Part of a small language model's weights: width 512, 1456M tokens.
Each number is 128 + 32 x the weight over its row's rms, rounded and kept within 0 to 255. Layers, rows and columns count from 0. Numbers have three digits each. The size before them is the row's rms in percent of the matrix's.

# layer 7 MLP up, 1024x512, rms 0.0841, rows 203-274, columns 128-191
095:116150158134118115130096112134096086124177118142201172093177084118103108172126088120116075115082153119173113179133119117190137131156131146132102134150144142140171091116095133099099118113160058
114:076144119115089138156159124093056107123166094099191095152149112168173154107102108115118095125128110112086035147185079174122157147095142134124132145134050144085109096084117056128077110118140079
112:145122133101171123174111153119127107162132189140167151160153079092080121100136072121139113150067095162098129104100111132097043134109139145142117156108184084120163107159194112094171082177105117
101:174116127143166171149129123195149146150099113131130078107110163109089178143147101177153132107146126135107119147093152120155140116181149103162161044094158080163173139136118136132100143121161149
080:048090081142140147127175108078126143119144115101143135148150100110185126121129061081114178104120166161101084165131142185104104142077096109197103115113060122112146131096107129092135135178109109
097:151125112084129150135178163117144166168127082203124110139161114199110167117177110089092108112130135142134171120153139081085140141125142119223118124179151156111114133114176133143103119099185166
098:197130169167133130182155181167212100087078111107118129045170221031141123138124127101174093096111116127146122100142135070176145163130127125115160138117187161136122122109144180106122088115157114
095:135125183090065082186134156131073136132158123150099091072123127079104109124114076136164144095144089116093152095152112163112084103173178145134126157144184118178153121172123087074127136135124128
094:130116108083161076099117130099110124077134078169154129117146127165163145092101169123121121111144111115148192155029137127103116112062138184121096140073103154158121121085080094133120096117158132
089:112129149138211076121074134145074160143090147142126161107171084115136152137130099135126120090142103114106127143180114112156132121133150157100113071107155124142161142136091118132123188124172128
097:119125143115147097084066171105115088149140122145167173098137115126171170171121160149169106125127079132168138094100044134116097145126149177101135160160158119141175163153168174130150209168154150
104:097148212088153146112167125156142131103126080144128153084195131083101112141105140167074092140112142139163133170130118144105156140106135144181096118112124098102224124149100141105074119095145079
090:142120117149148184227100115133100084118142108118148179112160182097114128145179154090144170148133073112139108152132134127066144143115120168095149122114144114089072150100145144129057122092072116
099:184117124119111082103094167112092106215148085125144134152164075087103124129143106170095128076075119179100123143187119114114120122162100185143151090141106094114159118115106084100113074103161117
080:139099057121136109131143137152134126079114105134123071117162118140159133076092118139050139044105133102175147118143100161112134214130116074094084111140129171103148107115206119251200152152140162
098:175108112128130092177135153102111029042165143128141164176137101075130082116123188140084097098116128118113137163124090075090110119095157078104170077114203093163121116157075127109102133171123129
088:083145113139109120167090123144097134127206120128130087119151160134085133150094124194124132138135192122075150108151116179170148126115125134111139187175102184141092156071176106105107118066154120
106:198157181155093112074174137118124139162166030090104124150188126080169096164077199083144110138120103121138138177127074110161075089154092185168048166092144099114073088119151137086113105120137118
097:111085149125095095145147140108144140077143120174154112094095119182128102137173132160151096158101101086083158083129145082171154100149108159127116131098078166098109096166099016083044138131090111
101:082127171143121129182109099076147122143060105144073071099097144120102085110127104198141133094050084071131134110229128113133147121059089193158066143114131190137189083116096131165142137142123118
107:092101140144160090158138109210148114137115211149120124153114105169113091070194101160191139151147145112170115074135151092130160102141209097104137126157131138120135116104135154111097139076133186
106:071130133143115161103136144082113159118159186153128144148098160136104128111125157056106129122110141152181113123147095084112108126127139088155101126168047106133090122085123163118136190171119126
108:156125088077183097089134157124203132149092150068057133125104140114131102079157139089135101117154119174091111170126153133149114142136110114128092100133146099166146152122151126201102105105144198
109:105124116188096133173096151101038153120132100157124120178142127155142144150145164135117121139100116134153132126056146178122128158065125046114136135129081133130068103146104145174107166136167145
091:136139080112025108115160108144131123153086120090158100080132144163136163160108144154095117157225156063113103144108120136081147150169141126102122118102195152100127143197121122136114119131135081
100:096116092148132183152132167102134102092139170137131134135130134081175099188138141115138135175111135137109085105143106109148172121173102178171169152115120118120197125175105144105142152160127119
092:152155136106191084133149127142164124134119145110210125165149144186158170159152063114130100124101111126077135138171131163160154151114149145139108090090117111119101119054169079128128165098218158
111:123117107134132175102166130116171152120121228116076141137141140180206134096100084150128100104116140125190114183162150117072142122148155151042130144187125178124108121127098151126105076117127138
099:100103123176111169112091106147141128170156132130113061109128142120177112090113080127092173146156073126080139135052138145131114076119114089199124168095095104128157113120161125172114143158088141
107:166145148135146133108113154121152093121156172131108101144096045069148102105141138149122105147064211103165184136188097128109091157096175140100154076091110099189157130163123166162134139165130137
091:116092075150136106103071147154152140114093162127131095140091152080141078151165087119075165198158145119144151065121113147111182097069164092192109182123093172113138136149146127122219119075090121
103:122137167114056112133134119106130128165113067169080117095091172130067089114145057077127161161153122113104137133133115078150139098097104114095171155103144103116192116107168039100095127158133098
096:104112117122117064111166125110089117134104137102070153082103114099123137110143163112141184113132114102131121160084102104133204112159181177094146103088120138151139141103133138121119108151124125
111:176138115142105114070149063059149130198138144124143092124114115140176153153096049125075069146148163086168169163099153137148182121096109142141116188119113143075144134137197131110123168064062134
098:016105115088110116114157124136091155050115121112080105122150105148071095139092159119117147172208109120170139088200151114101089112090133154124162124182184132070106116098117138123112131066097143
104:184119216115146100075102168150124106103123111088168124141072108118170087117107172111097141127115116108102150137073145150169159149134123094134179130123099041067143139166157084160158115123130123
102:197127122126115102101102070124171119155105069084095101150187146169134101101110061145157087193131127031142078120142120135142138164114074124122156107131137172107105196166132116142140144150156096
096:186110168124113167147099200108167135139132112126149127133151145226088131094108185109125147182105126071118092105143157083073131133075115168167129108104091159157157095118134120100058109061142086
104:135113122110140123119121115131134088107073163133090121129138147142146155121155078161127134215139159151079099140117143158132126123090139114145205098130128154140110141161143089097102107160172085
101:178127124104112182106085099090103131107145161170109119092143157190124114080167130081117144144118135153106156142110139154136147148180091121128117068184165111104074133142160129157031169096119143
095:157145127127156161166115184089109170115153151150137134135084159087095128159130113105157111073132098098151125177204137073096168104157177091153111066110169080134134079140123193084118161118193065
100:162146122081138140147133067147158157130177096165157085203115111127168101102044100100122107147228158165125119103121183177106086096060143135149131148148101189092121115116150141125131131087141144
110:118118139134154115128197149115135112142169147074097140112129125109137159149193095164106156125097220132130112099112149176124061128132141097111115099078130128140097166119157134131169126075148105
101:078120144082159141105123087182085065133123169119138082105124081034099060114153096109169149123130143115170124093147158085128122104125157115125092097145113118127105055075155191127151167136038136
097:121132119103141138184125085119112130147168093111104105167068119151184155060228071111172086149172139082100111176180183187132103130099150163126052125094163103123101081136112157147154174143141109
098:113166109154145151168181096158115084154073143115135129191164119122140125084117119068188147121082150111112131121167086185140145096093205114159151113115110089167082171120167094133057120081173115
102:166136135161154118043151105062110083157112125121157175118166114097120067130178142094137115127151080106135090130202139057181152177113085094136078139091136132146177148120149127061108151135129107
113:073082127116080134078129137108089182073146029106093081072175098148102153146092100112126134110164152131137155128085083145129147102081172133128131147249105151149141116197084142107090177122075135
100:164155167135100124174147158142165173152045082098169148144110133091152125131108142144109163071119155104069109051118082106145104185179146129083145166084024112159142103133119163116133127118125120
103:224111129129158106159113125132102148124131162145144124178118109145138104143156141057178122105101079081137120143118167212180119095102161163210104085082145056133042104156139139131120151094181117
105:100109090069112150103170140168124097119073133181121099145092198141125185095131188159085173130137088114108097131112132106177077127119152151137130081183089127100160143198151093130113105123161155
091:119103120124070127077074218145188166176091162107117118048100177077125166192150115163135145193161131106173158113058115121104134128176144076091185108108094118100165091142093153108099132153109089
098:125161122123153158084144130108124147125090147063050085163099091126186127174093103125150147170140174091111137133133162090109136112163092114202112110155120084131106156159174172095146177104135086
107:118133150048098143122165170154158109131096055155125153182073087210086157116118137112096106210103138128126155101210118151116139133133089113132169078119165161182144096106073052156129134133151134
100:179148120136163111103105065099152091094099143070131112091125116157206127137154123163165149152085135102083171114155129196097102147127088087111173123104146129122255175189185110141184158143180166
095:132095147112110177154115133096091147147105182107134089085111123153172101187160110180144185116167132161144104162172126123146122127143131085109124120143157135129159080088130117159174099188141132
094:154116118153173168113144131165129153150149091168162105188210153122063140084101122113222111178129151066131167121119145074100163079115142162112130181142046214078094105019091149135121129111128120
084:094106088118192082141087094170106165173107108118146158102136115144103146055118090088119113187102148072138137145063117145183120118135132098139102099140129109173097069135088131160146174094109102
111:092134122115130127159121157116170133165156207084139136133136129152132133136137183128131174101136100176184150087155100158092156151109127124145136142074153171161157118144141085103059129158086107
110:148121160148128155167164157110142128159091113165171124099124156209112139091158109157121102161156188116128105178166118144166104171133149155138151157090109120126073177124115106157139088068128117
090:170128120173165112135056121116171221162111160119123173123120172106148121077171162127155173137077096103104171109116105110102101140117146197078115134115074092139096126151080144131089106155159093
100:152127098127121212099155181122073143145118132132158103129100149150146161189156153132082122167166128067100129148092135141115171143090112143158057172149154180080198136106104135125197203097081119
099:141137126156086117121124092139123151160113102156106104079147123064161110076213140105137095122072088074181148170136140154119135103130184123117080144165109135178177132138108179106069100110167078
098:129137107138054089150116128117161103157087145132131133156095144146113130221133132152107096175165101093104118087084097121147128127130117195153112168164116119093198121155153150127137139168091106
094:141080201148060155154194128145097131080093132065153115131167127099132107068121188071136107110117129133146150167109128159143104128117143151123129150067105125082132127112180156150130112114094102
092:066138107154124163128179133134175130091135114166124113131090152186105151124070148172137170184170133095106134109162151133054107127150104138131106184086160139135088154121128111154144167179098108
102:100085100143109131119143065195133105032131130099102153072133132113137084139162195137111134148169151143132184100217153157120149156061093149052179133116094129162175151112104082099105078089136149
101:121118129119059089130121127073100134114145115165116200089122188131114161107047193143149096109107161087159127053123091116192131149108187157060103079148153105165134110111122155147065165143121091
102:168144113112113188120103144153185101177181110125106132093128180239108135133173083130220129110120089134163175126075101185122135168101125101144140061138118152164119135113091141069229136163132149
098:108159137150178200175163120115139170147135064142121152117180110094184131091098108087143128036082117127123141122094166142131142100105109167164135224116138124161107151095087135165126122125155042
102:107141117142101180129127153098126137143109133060141146089096073165137149105145164104119106086107116105100116088122141140147073135119148126146199120136117118141180106150045163145110175094141158
115:116155133131147145116093107156124128122125128107112100182031129129103149173131156135105106141121067096097123140166146145116148169114077170183142101147172145077082146122194154152120165164122106
# layer 7 MLP down (transposed), 1024x512, rms 0.0799, rows 203-273, columns 128-191
096:115073107089084109113119106132155149126165085126124063206099137118129116129086112073137205100155126106000101147150112128136070111187135126150091125112093183123102131124089114139122130136170108
100:147168106102185102123116143127098170114134147156098152153172119066114089140169121082146104111130230123078122153151067149104137179125111167099161102118193112122131155105130188194099119121167144
108:146185107120084132133105103146085174097156134128067105142170117142116172102147097111111206102134137133136151145171100169067147121111100182120103167123190094166126098096155130172111123104134125
092:204153147156123161122145113165186079159119148100128067143077145132161075134145174077087151137143114138152112127135110192117127129144110103177124146117131078133138147115127153125096126128102114
082:146255141143120134134103165120144133127135131113092137133149148131165097115161146156072141182168109129255153099092177159139119077109123140104128143141150097115174149168142149159154096066122158
095:157172156132135118077130094141069151151132148127122112092158141148146128149115109071081093132086075140212160158124136137090157161064123166155102180097132105142142122153136171070107122187092112
098:089137110167103076189181075162124096134174120134113083152066107147080162120205149160120066193156173119139142108094159090076162142100143126063171108144109113101060083192097135164122145169161102
096:068168090107090127084147121183162098089179117092134126120090164136118168128177060138126137127172070150185079135123117128136116104160105159100161182173082131154102098113145168194094120129108133
093:108120130135199090098098094160091151109115110073129131176146156136137120145151098155118124121083099130000107150162125112114111156134131118139106160113144076122168121126132137102050127122097087
093:154142134081075160093147077105162128106128087103133105152132094136163117149119134109164119133134108108089076135061158180138093127152120096113167202101104172116090107146097131114095071115067113
097:124107079149123174123106073112130100132141155113133107119069105152047164156156110147173108217079169078173160139151123085125166078087192111112178144140174093160138119133095122140152146080169186
104:201130137170111186092104084133106136056055116181155174059127091152040066097189139122074180111151140089152111094154157163140141112081207156182147146134158094161095116092128112067125106109065143
094:158133147121113133164114123116150103154181149130137141147069096126088165084081139149122062182133146156114157128086116081124127102174112084142105115155123130109134137149156129120130176130129141
099:157145133122110106115151169199110096153174071134139106123130168127156119105132132221104116132126083140146165123138083149109133112058053203091115157127085124111116110091191132134125150122136196
087:104161212073144085138090092128163175109129141112111095145119114111070084165127117113201124141154096120000134120080109113173133089137134137133139142118119135123125132130091118028099153142125134
097:153135174151098154170127136103093123164154116188143176110087089108139096111157096139152128114137138106101171135150135140148149030128134059152137104135146133140147078140124095036169113112107150
091:156125130092148118138112169152081120110160112107087169089164207145163119138113121094131120115170061102177103171116129193128118121127131158149146118100166128092180115068109183132135151099148176
103:128168134157146120152108095154126072120140103068114145174137163023127160177037175101195123133101151152132129099123089144136113085182112101021151135171106129123107099087205147094102077167151087
095:146098143057155136144116105124070109179159118164138102130123197170111028138056139101146179049173089111114154187117098112093052167123088142136098082118162130077187105124153118158051200161174117
102:139130134151088086152157105125125136084111098111166154124119092093103112118146138118096169186171103101000106141133133157094111099080089104115137082145178155126087208094107154171151081149150154
106:129091156099180114103126182107127141169137058129131109186112071087158113141122100123107137123109134077061148188162116124176115091098096151139095099123160115115156126109157050082157091118166125
104:101129134161094152104145113177149141149101113146168115149124134146181155155154115061183166085135132150179134099166162172194183200160096165114138128148141087172109116145152116129081136191154124
108:091167130082162102173099147116097182100155149167144176066170120099132133098175138116145000132129158102102116136106124161073175026142141126159163070161169130146131167094171148132123121099182163
108:131118161118130182198138106171106146130175153108149139120066097105124119143113098145152090122155147121033138059122141078099126113155081152107130119085117171178114135172147124121106081132098128
093:126111200126148121150101146142130124102155162191115098177136095131148098130143125105150156127138180151132153120124089112046133145074110166080111111138148117131131025113139136095131099122131118
100:117112090147080132117115113104150131127116181171169090103132063055146195103094107149129151135124117138168062124071153108113122112126095100106148087150090136120084154125084173136095153185091172
094:130104101129108123111111101189119153214120119170146124104136090121088155165146142211112173100091132082000184097143175183168126150137137117128137204129126111127092076154129131117120109126116126
105:156107083155098187187126124132120115135088083081118149191120103097109146070094118132150163153130069160129064092148121128169106097106128082097216129132174134159128139081150084130099115137130105
098:137112151102166086129145137131129103146131109112134146172152106104149113107123140102121149096152091054054175164043134124159165102143124132112154096138128137147075133073107165109163160102091138
107:145149176122122166152120134098160156159123128120136107121117109127136134100168076102185100109089083089188193119125085122116162114110089146108101092073153163108122046138105131162161159150154184
093:168094126138162146127127175127189117093060071147191134053083076103097122130151097183137138128135139151105129111102199165102118107184142113118178186084114126133085124156108133089150183088157092
103:116168106143171159151118123149201092122165122111158070087097085119135183233135142149136141112152161119063221081097106118111179119174181148136151123144158145113112125140124142099162105100190095
099:079139144127082140090123182084125129145143108137144148127141137144092112160133117178117099140135115142000147137133095093091104136116078142101124108130174142166100132084131139143098153131135135
108:120170109129140096194130147114146128100119141102191128084144126083136080137171124142116148132066114154192152153221094052163123131188164138092123135115157117116135103139136152146125084096128117
101:122118178054127153186126165125161108163117106150131094178119125118144146125076093087162228132092093162086140045137148094188101098134065124069063124133155117110175148146150181072105069130096122
104:134071129143159095090122122129138140132113052125145152128076131098131130197104088137110101164134154146068115187132146146090129153136123118161131199068113116110155051120174081072147127112107101
100:174090112090149119140132103086054107126155126173122125093156212138113101107138098077138146099137106123114086124144168173141131153117153153179159119116193155084125097070104163189163119110114172
090:119166222142094119159161118108076134079146152105157148164111095129088151108126139096099145161123113095197058129108157121081148053178177152128141189093164148102113121164155136067093160135150125
105:147130150159076128111108114132091128051119128137111095130138125098135111144157165142117108067107140132137153154185103190117148148141190119144146118113109085185148125171174164118115121186141098
098:134093092200141120129116098125172131127057160157136095157190144112129157173116104100177092114189161108118086099095138114145102183093138131098121171079149154174099151136152101114100115129114160
094:110121131109147089086111096131105142126142088136145152119190155118133177119087105074089098141138143133000122071085131187169131118064059146119167134155135107164164164154093058168085151112154086
104:175161143160133085117067079075124114082105128115137088107103099153119128087137127145171040120115141142000131109161139092142149174149148145098119092104159138078115089164094123090152102098095072
109:112130151114125136174127112107093178153146130084145133177042090098131141046126137117160066154130163120255117102128177109119138187146112101073130079148137087195085083114136153104112133159089096
105:103128112120186137174146161153146114164103096162180113116146084153143091108121157106128154152149083191214136075139119084108132141140119109101089142149151130136126133064161073141120156116175150
096:122102100188142172186116111135155133131103129152149087106112190074148142166169130141128144119118173122255154146136155190132108119171141096083079169105151101113129127120147074102116186112122107
099:155157105128152139147150141109153102146087137101098146150120202137081098149181148134143094118064151159133107136086069138078131144113148162158141114141070162135152169076143089110216144092179103
099:088155151133134162111136167060124126118161149107143123179103105131160194102104085126116107150111146180002072133170185053119160134115091093116133121138158132153154092166136166150058114085136133
106:126135142124133087162132113143123145157125055108131121139121119117104172099180115144079111139077098079139134100153068122062123127130120188111118137164159074098161138152111111153095167171092168
098:126154132121181139125104154165087119145116122144131101130130143113139194112121191152133187157080174145000149163152139131089123115153170098134120116180088094155154130167219126163115134166139141
089:142097111115175081140076179146048138135151125190126139124080139136107119147178143157107094138155116092000141121092173129124154085114176137133127118146120132156107090127146129130186131117175139
105:164077124126096145101123136089092155114141084118174070157123129133147129101110146151143146181173106118245143110150172103130083166193134103173157105113144123131098097083117093093092145143144130
092:158103098179141128110114144123144133158171141146174113119128138143100096144125098114135083072128149114000148147132142148161152153137138114149116098091119075131107156137114131144184151155110161
098:120135092162123116155111114085177105098097201116136048108126189093147122089131101182105131160118179090150073106155110118182080175165110120133147119140101097083118116171131096118189159154150097
105:096125098106138124120142136134112132069106144101090113142156144113143115125157162093175148136080095139152134189112125127142092139098129149127118141129121101143128130086104138118167116070067114
099:147077135185131076159134182132140151099193143185145108123118095225139138110157168168156144111113132114095112165101147169116144153116120100120138196128110198114119085171139086144108110135138143
100:136158125140131089077098120120137097122117096105177069126063099127117079123130118143130175107138126132000123125136158115082122089135137102123106128123147154131136091096104092095186133116141100
097:116169096110104106115110122106138158125083158137085110153153165164209088101124128148104123119134143100154146132139138170140053112161125137137141123147140094094114117091142131104160158131144131
086:094181114089083184131156126115138146150164136181107097150123141122130159103131178055118167134158077118255117098099144172081112118170111135160103134127130095102048139133130130152149153153091103
107:133180151119123122175112146112179139045085151121131103143132097167134112147142126085095129122145165125125071093188153066135126147110208125080148151099081138172110151156124146129145178177126129
108:157164074150132126126145134109130128160110122115102100070133149150138111118089100132164141191067145111062117154127122128133121174116122139135107121088140129177180206091149150128163124181136101
095:167130095122141113082113151198098193157173145103113143111165149152106109106132150084061117166113158142182158099109081137131081123143161143131192121164180145098148130150096120119135131081124176
101:120198111147142139114149110106127152115110096121139170130063114051150131141137166161096181150104178122018156059087145099166179142134122171102140131128107137120049150164109104119144138147152148
096:152149120110140109143115134108147065164086201172065143143158123071130135108126100114097085138123081120120134082121136161151126095109155088115190200166124098160162170092129181125075096112183106
097:101115143119127082117123115099113112083138135099114149126098077137155152106113161106213129120168152058017165093199130162120051142097147133117098047089171129188122068172106168106146100133171181
094:094150146072074137092156141140135120164099171165076141160136151125082099122142112090151152133183098103123142134106071123111123140112147126070116152158148156108117091070176111112113099114140152
096:153102093167150123135131147141119173103101105137063131144101095110085107122119129138139170086085117139016146114119234130109121152147212161150135126111117123139156110154160142075076042154190116
101:185178136145228094089158113168172147135181198148124118141110135136109099097144131157124107148091177141111177158177135091105238113105106213137089089144186118087130116130182150125121127166075083
100:138033143130104137129149144046094091135152145137159084126067102116156094152130113130130127110109071121000132153144096137136152094139178085174143115097177173123158046173124148093134142110156140
105:112209125141152114070140121130152088093128139115076161108108104089065095180133110096155147101111121075254153111156127121139161179121103125143082151163092111132109158151117133113060115092081098
096:167157121161166167163139103124105096109104095146140110160113091092161101122099064138118107097131120181061122119081171143111145099128146106126136145099115110150089098175106117130147161123116090
095:133128137139112165114113140120056125093129126135112142094093141088202130097110158151137168146157114134000132122163136140179090126197110110151128106116084126128083136163177116203135108087157118
# layer 7 MLP gate, 1024x512, rms 0.0779, rows 204-274, columns 128-191
102:114032141111075092154167107118115069143131122107139136124103075118116153169112114165067147134110103135196143131132151096126141135133148137119101199119067153121125125124052120132175148147087056
101:143117117119118104169149073178074128133148110130182117159115027138144198131150103132125108118084127125143116089130101192119112140084086148114099103110149176115112128108152151126075130142109152
099:111125115108136131201101137108154122170081130096164135128031141176173178142161069160103115118144070121129149174217118149159136156168085142144122117119143125121182152073083117130112143168193087
087:167138115084138149147102120144216096137113139121203155175129168106158096098082086067131140149066106121162139168166155151118078183111113119126099100092108082124113143162115151114117121126123071
098:080144116119122077083166101098145175131106162138078161099114113109070114093189146149146111189156120116145110105124127153128091154142126053118196098082085157086149146090070103140189139143107134
098:102102135160102098149131111116093105141100177146155142137112129154144195099169137130136114163100111120157166141109107143150121149145084072084136080205139195151111141146152082144154113108100132
100:110138195125217114162171124074097159097201221166164160107157110123196124162140155052132108142195163166114110185145102100153131164098147106095127075143116154122148144149092104131131108092137146
097:158141094108110140148120117086125114093093130175150147094116112116155127114139156112102160085135119083108135148110122176111124131061151204098089111077123162168098135097084072146126087087139082
093:105107157092075159137127076111102049100089083143144112154153170108088171121132145100122144086096152142121094163144173200108053135077081112153133175098120013113094121120152093139100118159107089
099:145093101108151118115178160087099149135190110158184111150095173152032147151152143114118094095094122152112118149099101082083108129142116097141046121105101166100136120135071080152135073132097098
106:150127101118147070097079140141114178115081109130126033114112181130155133117130152132133203139169116149096203138151116106103148120091118092120102161138116139188071120151160143115139137134154133
096:094097117128101101143166165078105183144135087153105121137138151046156085071156136079072140133117128121043126181092153173154130168114154195124166198147075120090185110111137160128127066080101167
102:088167116156133178098079115158082149129125073118144166083121104159132163027096105140152101096119142114124139172159092182121161125106186130148130066103112146143122118141110116161062128106149126
090:055161066164131139150124114097153164109111119181109199064095195115203094087135133169112166129191096136122174075146130131055140140158076115147151112153078129116152133123086138098150146117199126
092:159060099119099128128075135120139087138085123143164069095125127173131137143138084138056146141098160084127115129133114142162124098140145153173127164077045131117132116130139114069127180097139062
093:179157108095060088099157152138125149104131074139144097056136114106146131163137191134184183073126157132094147110127142145117071127110120127133077169098114126026155140107072206123180148141144136
108:100142094164134138153173137060147116099091119141142082125088072103120124127192094166128101068133149117115110150110153086115168157073159132189115126036178148096098126145114143130144127098153147
100:110157136129152113198146090099130100114104113107197088197158113133110094163069160064143065071126113153107152168104112066168168159157127124153142032095138086107138119105132125153142111156106120
102:114108088155104082109124143138130119118077059111127125144171174106130087112073097134085147142137146116146168126113105155139138110098112175104135082118175178196159103140119117106103147128161086
105:134136099117083156141155170127086136124154208170129150121147137135168144133079170172136162167133135080079115133106120098166091130069127126115109177160112122148107100118136148122079138075205106
104:145120122102142117170070159130084116098165108113106098147122130146070068115146083074140121145187181094125109124160126158130162095082140155137120155147179150086120153108163091074140190143084193
103:172100130098075061166140154092118126120122100085161120140139105134105115151157142100113116095101122113100156104118121135150139108124164184130082099153148140095134120113108109108057166072135131
107:112101143141097131145121105093126133102145132158125084171156135134126134085083160123143144114160083179141068148189100141182138125127139119077095204104219113132101131140116126134056137167126162
096:143146086124071098145130130147141158177140090116144184072098147082118165086108135112097150155084084159158148116147144090151123105102122144120082137151132135149138095136174106104148147102095078
099:148140090120111180125157127075131092165149158150179127148165179153121132101185126110141106142136189143128144152176093184141126096095127107106090151142084113199190112094193086121114132132156137
094:172128112105113135134102113112204110088158114117137219143153150082152169145045159112115167137143103178085111133120136127155181166102093107120119091078162128160111163087147129145119108179144054
111:114136176092129055108090138171159101094127147133120094097168121160098131184159110169115146119110089121151170115092134202114195150183129116160121124108122150097112125144184150115134189145107154
097:052108113138091131108119113126093192136103115153099121130111125158144113150143116082134091116158135096135085137152102171136165117046161120088157106085171129148163047050090124158127108106112129
106:143092156130132108131114105109162100108083143095162135089048128142176158159157137161147118150129158088128153085133141146132125139089111105074121121068080154118141098156096137123076128131122144
100:146121137133091069117118100116149145133130104142112173087132122071106154144183178116109122095073095119111138180081106073183127141126213138174120123090120100140100108119150143135157081153170146
105:079071167138133129185144114120049114128089154112157127144149198108091090139168165152118180121098079169132151166132101161102150127086090106141087159143172125099125107122093108130159139193176169
098:133117081165094144137138174105134143108074112094159116147145116144092160140149119133185132157082102107123067052129139156169114165140145193130164098139140210100142094081091171122076149115190116
105:112175126107120190138158086148115128107167121135148092118094192110110126183128130097096138132146127127094141163126078144115148120137119079124141142163074190150063110079120163149073200050152153
102:130135089205091156135125161107129127091128139080140162090117112095097162170054134066112104129084107171087136111112116139194163153086123116104106127099130163096050102056122139134171164137080097
104:128149154114186157152099108131163115100157158100137069086118069147113093174129124151150199128164158127155105163155098116073118107156146163117135089099146154135168173126156158130107130192127120
104:152113151136157182107117154041167143112121128085135145154110157150077184104073102134099111135090068136130155118123057148122138118110121165155095173148146202084053123080118155104138134143071107
099:176144194145156124151107150100111121082144100114160138180128119162132133174072155081129220129090076133154126115112101146133117087136186124105152133065197118134146142149115126123196113120107111
106:203118119162113114109127043109113157094080126075165123151117071088111203143159132129055082170141079151129133126090133124135096204110130149138138109114136155041110161101144098145112090125125127
101:164146135197131105152161084130175098131144145132181122091168167087118192128159149112113160170120147090122144149095121117140157189109106138111159205095100106126122174153093110136134103119086098
097:092097117155163147189117157154122143162123180136101147127096125178152090157105144143152107048193103129145118132162126138166140137196156222066055105123080144113095056101100130132138108118155114
098:084147122118169133097151116145131181138143179141139151138160045158148129201118135115099149139114168187143149115149080132114156208123151078131099134119131104145184130106127138172116132125153088
107:142144123135103181145078146077097137169063107103105144116153126185077138164108127123165158100129166144147220162144109136178159112087125139129148146138151126072176129165117106151092145182126113
102:113110122218107135163162167107129132081138136131100127129127114109077133165114123144107068140149084106116125146125135152116185117143177191136142070088181080158122054090075149089132097144136134
099:148099149171101108197105158062101140145084166134107153113099164102123170164111147123170132105160128053134143151166121127073170141155176131103224139095139227128136136157154110058130114123115138
098:087155139073183133123172134085161072104129099129113104135195128155095117102180152158130106109156120117131124125087115101194219134113108161066141155111139136087129146175102134130182160125131131
097:107099158134104195148149117110138107082097162158075064103119165133103083118102148147090074085137096110081149134163108120159200174115122121169075094114202121158095056129132127139111178175117117
100:095126122118099124179088124165097104119142178115197136114058072111123132146102152145121149154090142152115142145123110143115082140163122180053120169127158152098162063124108134136136118178152075
100:122097083114124163163125164160178140091069173083134186166132121073140152124122125161135128122121170061079119115107137137145104173177142123102140163107091086119129076145133163115122142103101077
100:145135158183121122121141127142176140121125141033148075146136137126127131129145142058147070106096155102129133116148051133129095141127078141133160159132148084120162110119062121112079150128150112
102:090158164121122119086112131110113124168126134135175150135145099116123141095161144078136065103107134135130177178201103124169155159112223138138162112100070102130066079130135118102082119107148168
097:117130120144121117151104074107133151103125108163068105106137137102116161060129160062068124127109145125154145134110094087134137122136123159078061122143122181156147133139198137111171128123171120
102:149145114160143111145122094099141125126099175102150117162084119125099093130146119129074114162086105175104103126111123116139134118173091127101062130090118066126122113096115114205173128167125177
100:149138149194115112110122145063154167130088085166110136179091047136076135182122100075186183121109078174128101158048097130121152087095147158123148097122186167108090106137032090137070178100044081
100:077113097121145087107101201168095151094178151174145127071122110131097132175118107108103128139162156090104131120202111103163145101117156154103190113151082123143130049149118114171115099172118082
099:152061168137100118090125087116120094119140115120182089121127186116110179154159107144155076140137061142106130144125122129097162168130140128101066076148092095108124061083163097137096106169164155
094:152113133138116059138174067168124132130189129118108166156135189122153177065136130084157129160158136129166100170163149165211137152151033155187108116065160155117130161128134088164131121138085112
093:101200158131095216117114053153130137139152171103080134106179129151094150114144081103107151157109132205134117117006151123151143146140094140172151133137100109111111142068130137140077187078140131
104:110113084140124119209126113063123113144196089114125093103158205109175084154143153135164107159141133108142212134190112164169142108108137149166118149098155157082149098151128132125152114160071121
107:113107077072075091111155112082130080097091150136102129163115128090169114136103118153148177169121131155119190113160066190128128130121136113164139111177143121201137112093088152118072151194155085
095:075137149129183117082052102130143129169125178134079127103116163105151111069132156185070171161187085158108125151079111154156109132123102197136101136108155140128113131061112125133185136150147172
101:073121190108118167095091085159186101112040055100155085126133174165122193159161139151162135134128171103098131152105123158165171108084127109168143121087167136056118135089107112133180095158107144
101:170139114098173139099102102111175156158141160132091200157085189109149126060112163076142194142104139179089144137093156141122147151117151114178103125119065154112106065150146137145107096170081074
096:117103154138151111139106161163098193115147131078126132176121141159106167154139111125037174164113140108138163156146101098096126097134117093084122089130130184133121147139113137115182191154122095
096:174118128113160121133084155109124090186168115164132126117135079113178104198129104084100131104092127068146082147194127131127134130134152158150094120158162150094106109169132103131136190153163156
096:146182092124163129095086150148125151126106160120100108148114128115151187071152108104137146068115105125111172045076165176109165177102138085134160115118084135145141079136086162143153090141136060
101:117138136126197145155128161094137117076093155121121097119099145201139104123138179133119129170123145135112162091154176107139118086112126207170124123127043170077128099083156127121031080123099150
093:091146118109087117140109087079110123143164098164134107111121157138130174073097120105192219081070155102157063132114074134146119158108115157114094164121040150133138143127108083150047103177160150
103:124153091095117081187071130123122087148123126097143148140157169110162150149129170130101092135102133152179135102106087129099134122112160176126075113094199184169124126106092104105160064164123133
100:123125132131073117126139145138100165151177211176161139136099132172163148120178143080169124190136145076104125154126114151145132174140178121141109100131191123119104112125121146135095064146086147
097:168135154138101124174092101113137143108150170074156146106098125215157115117113152170110127058098091113112125213131126160102157078086134161138143128116059166124150116138010082098135171167202140
108:121123109132161098138102090156162089111122135129120095181061130120202125122175138125117129107165093130104138162114101131163200154145131203148139089095167074109117159140101139133161104100143115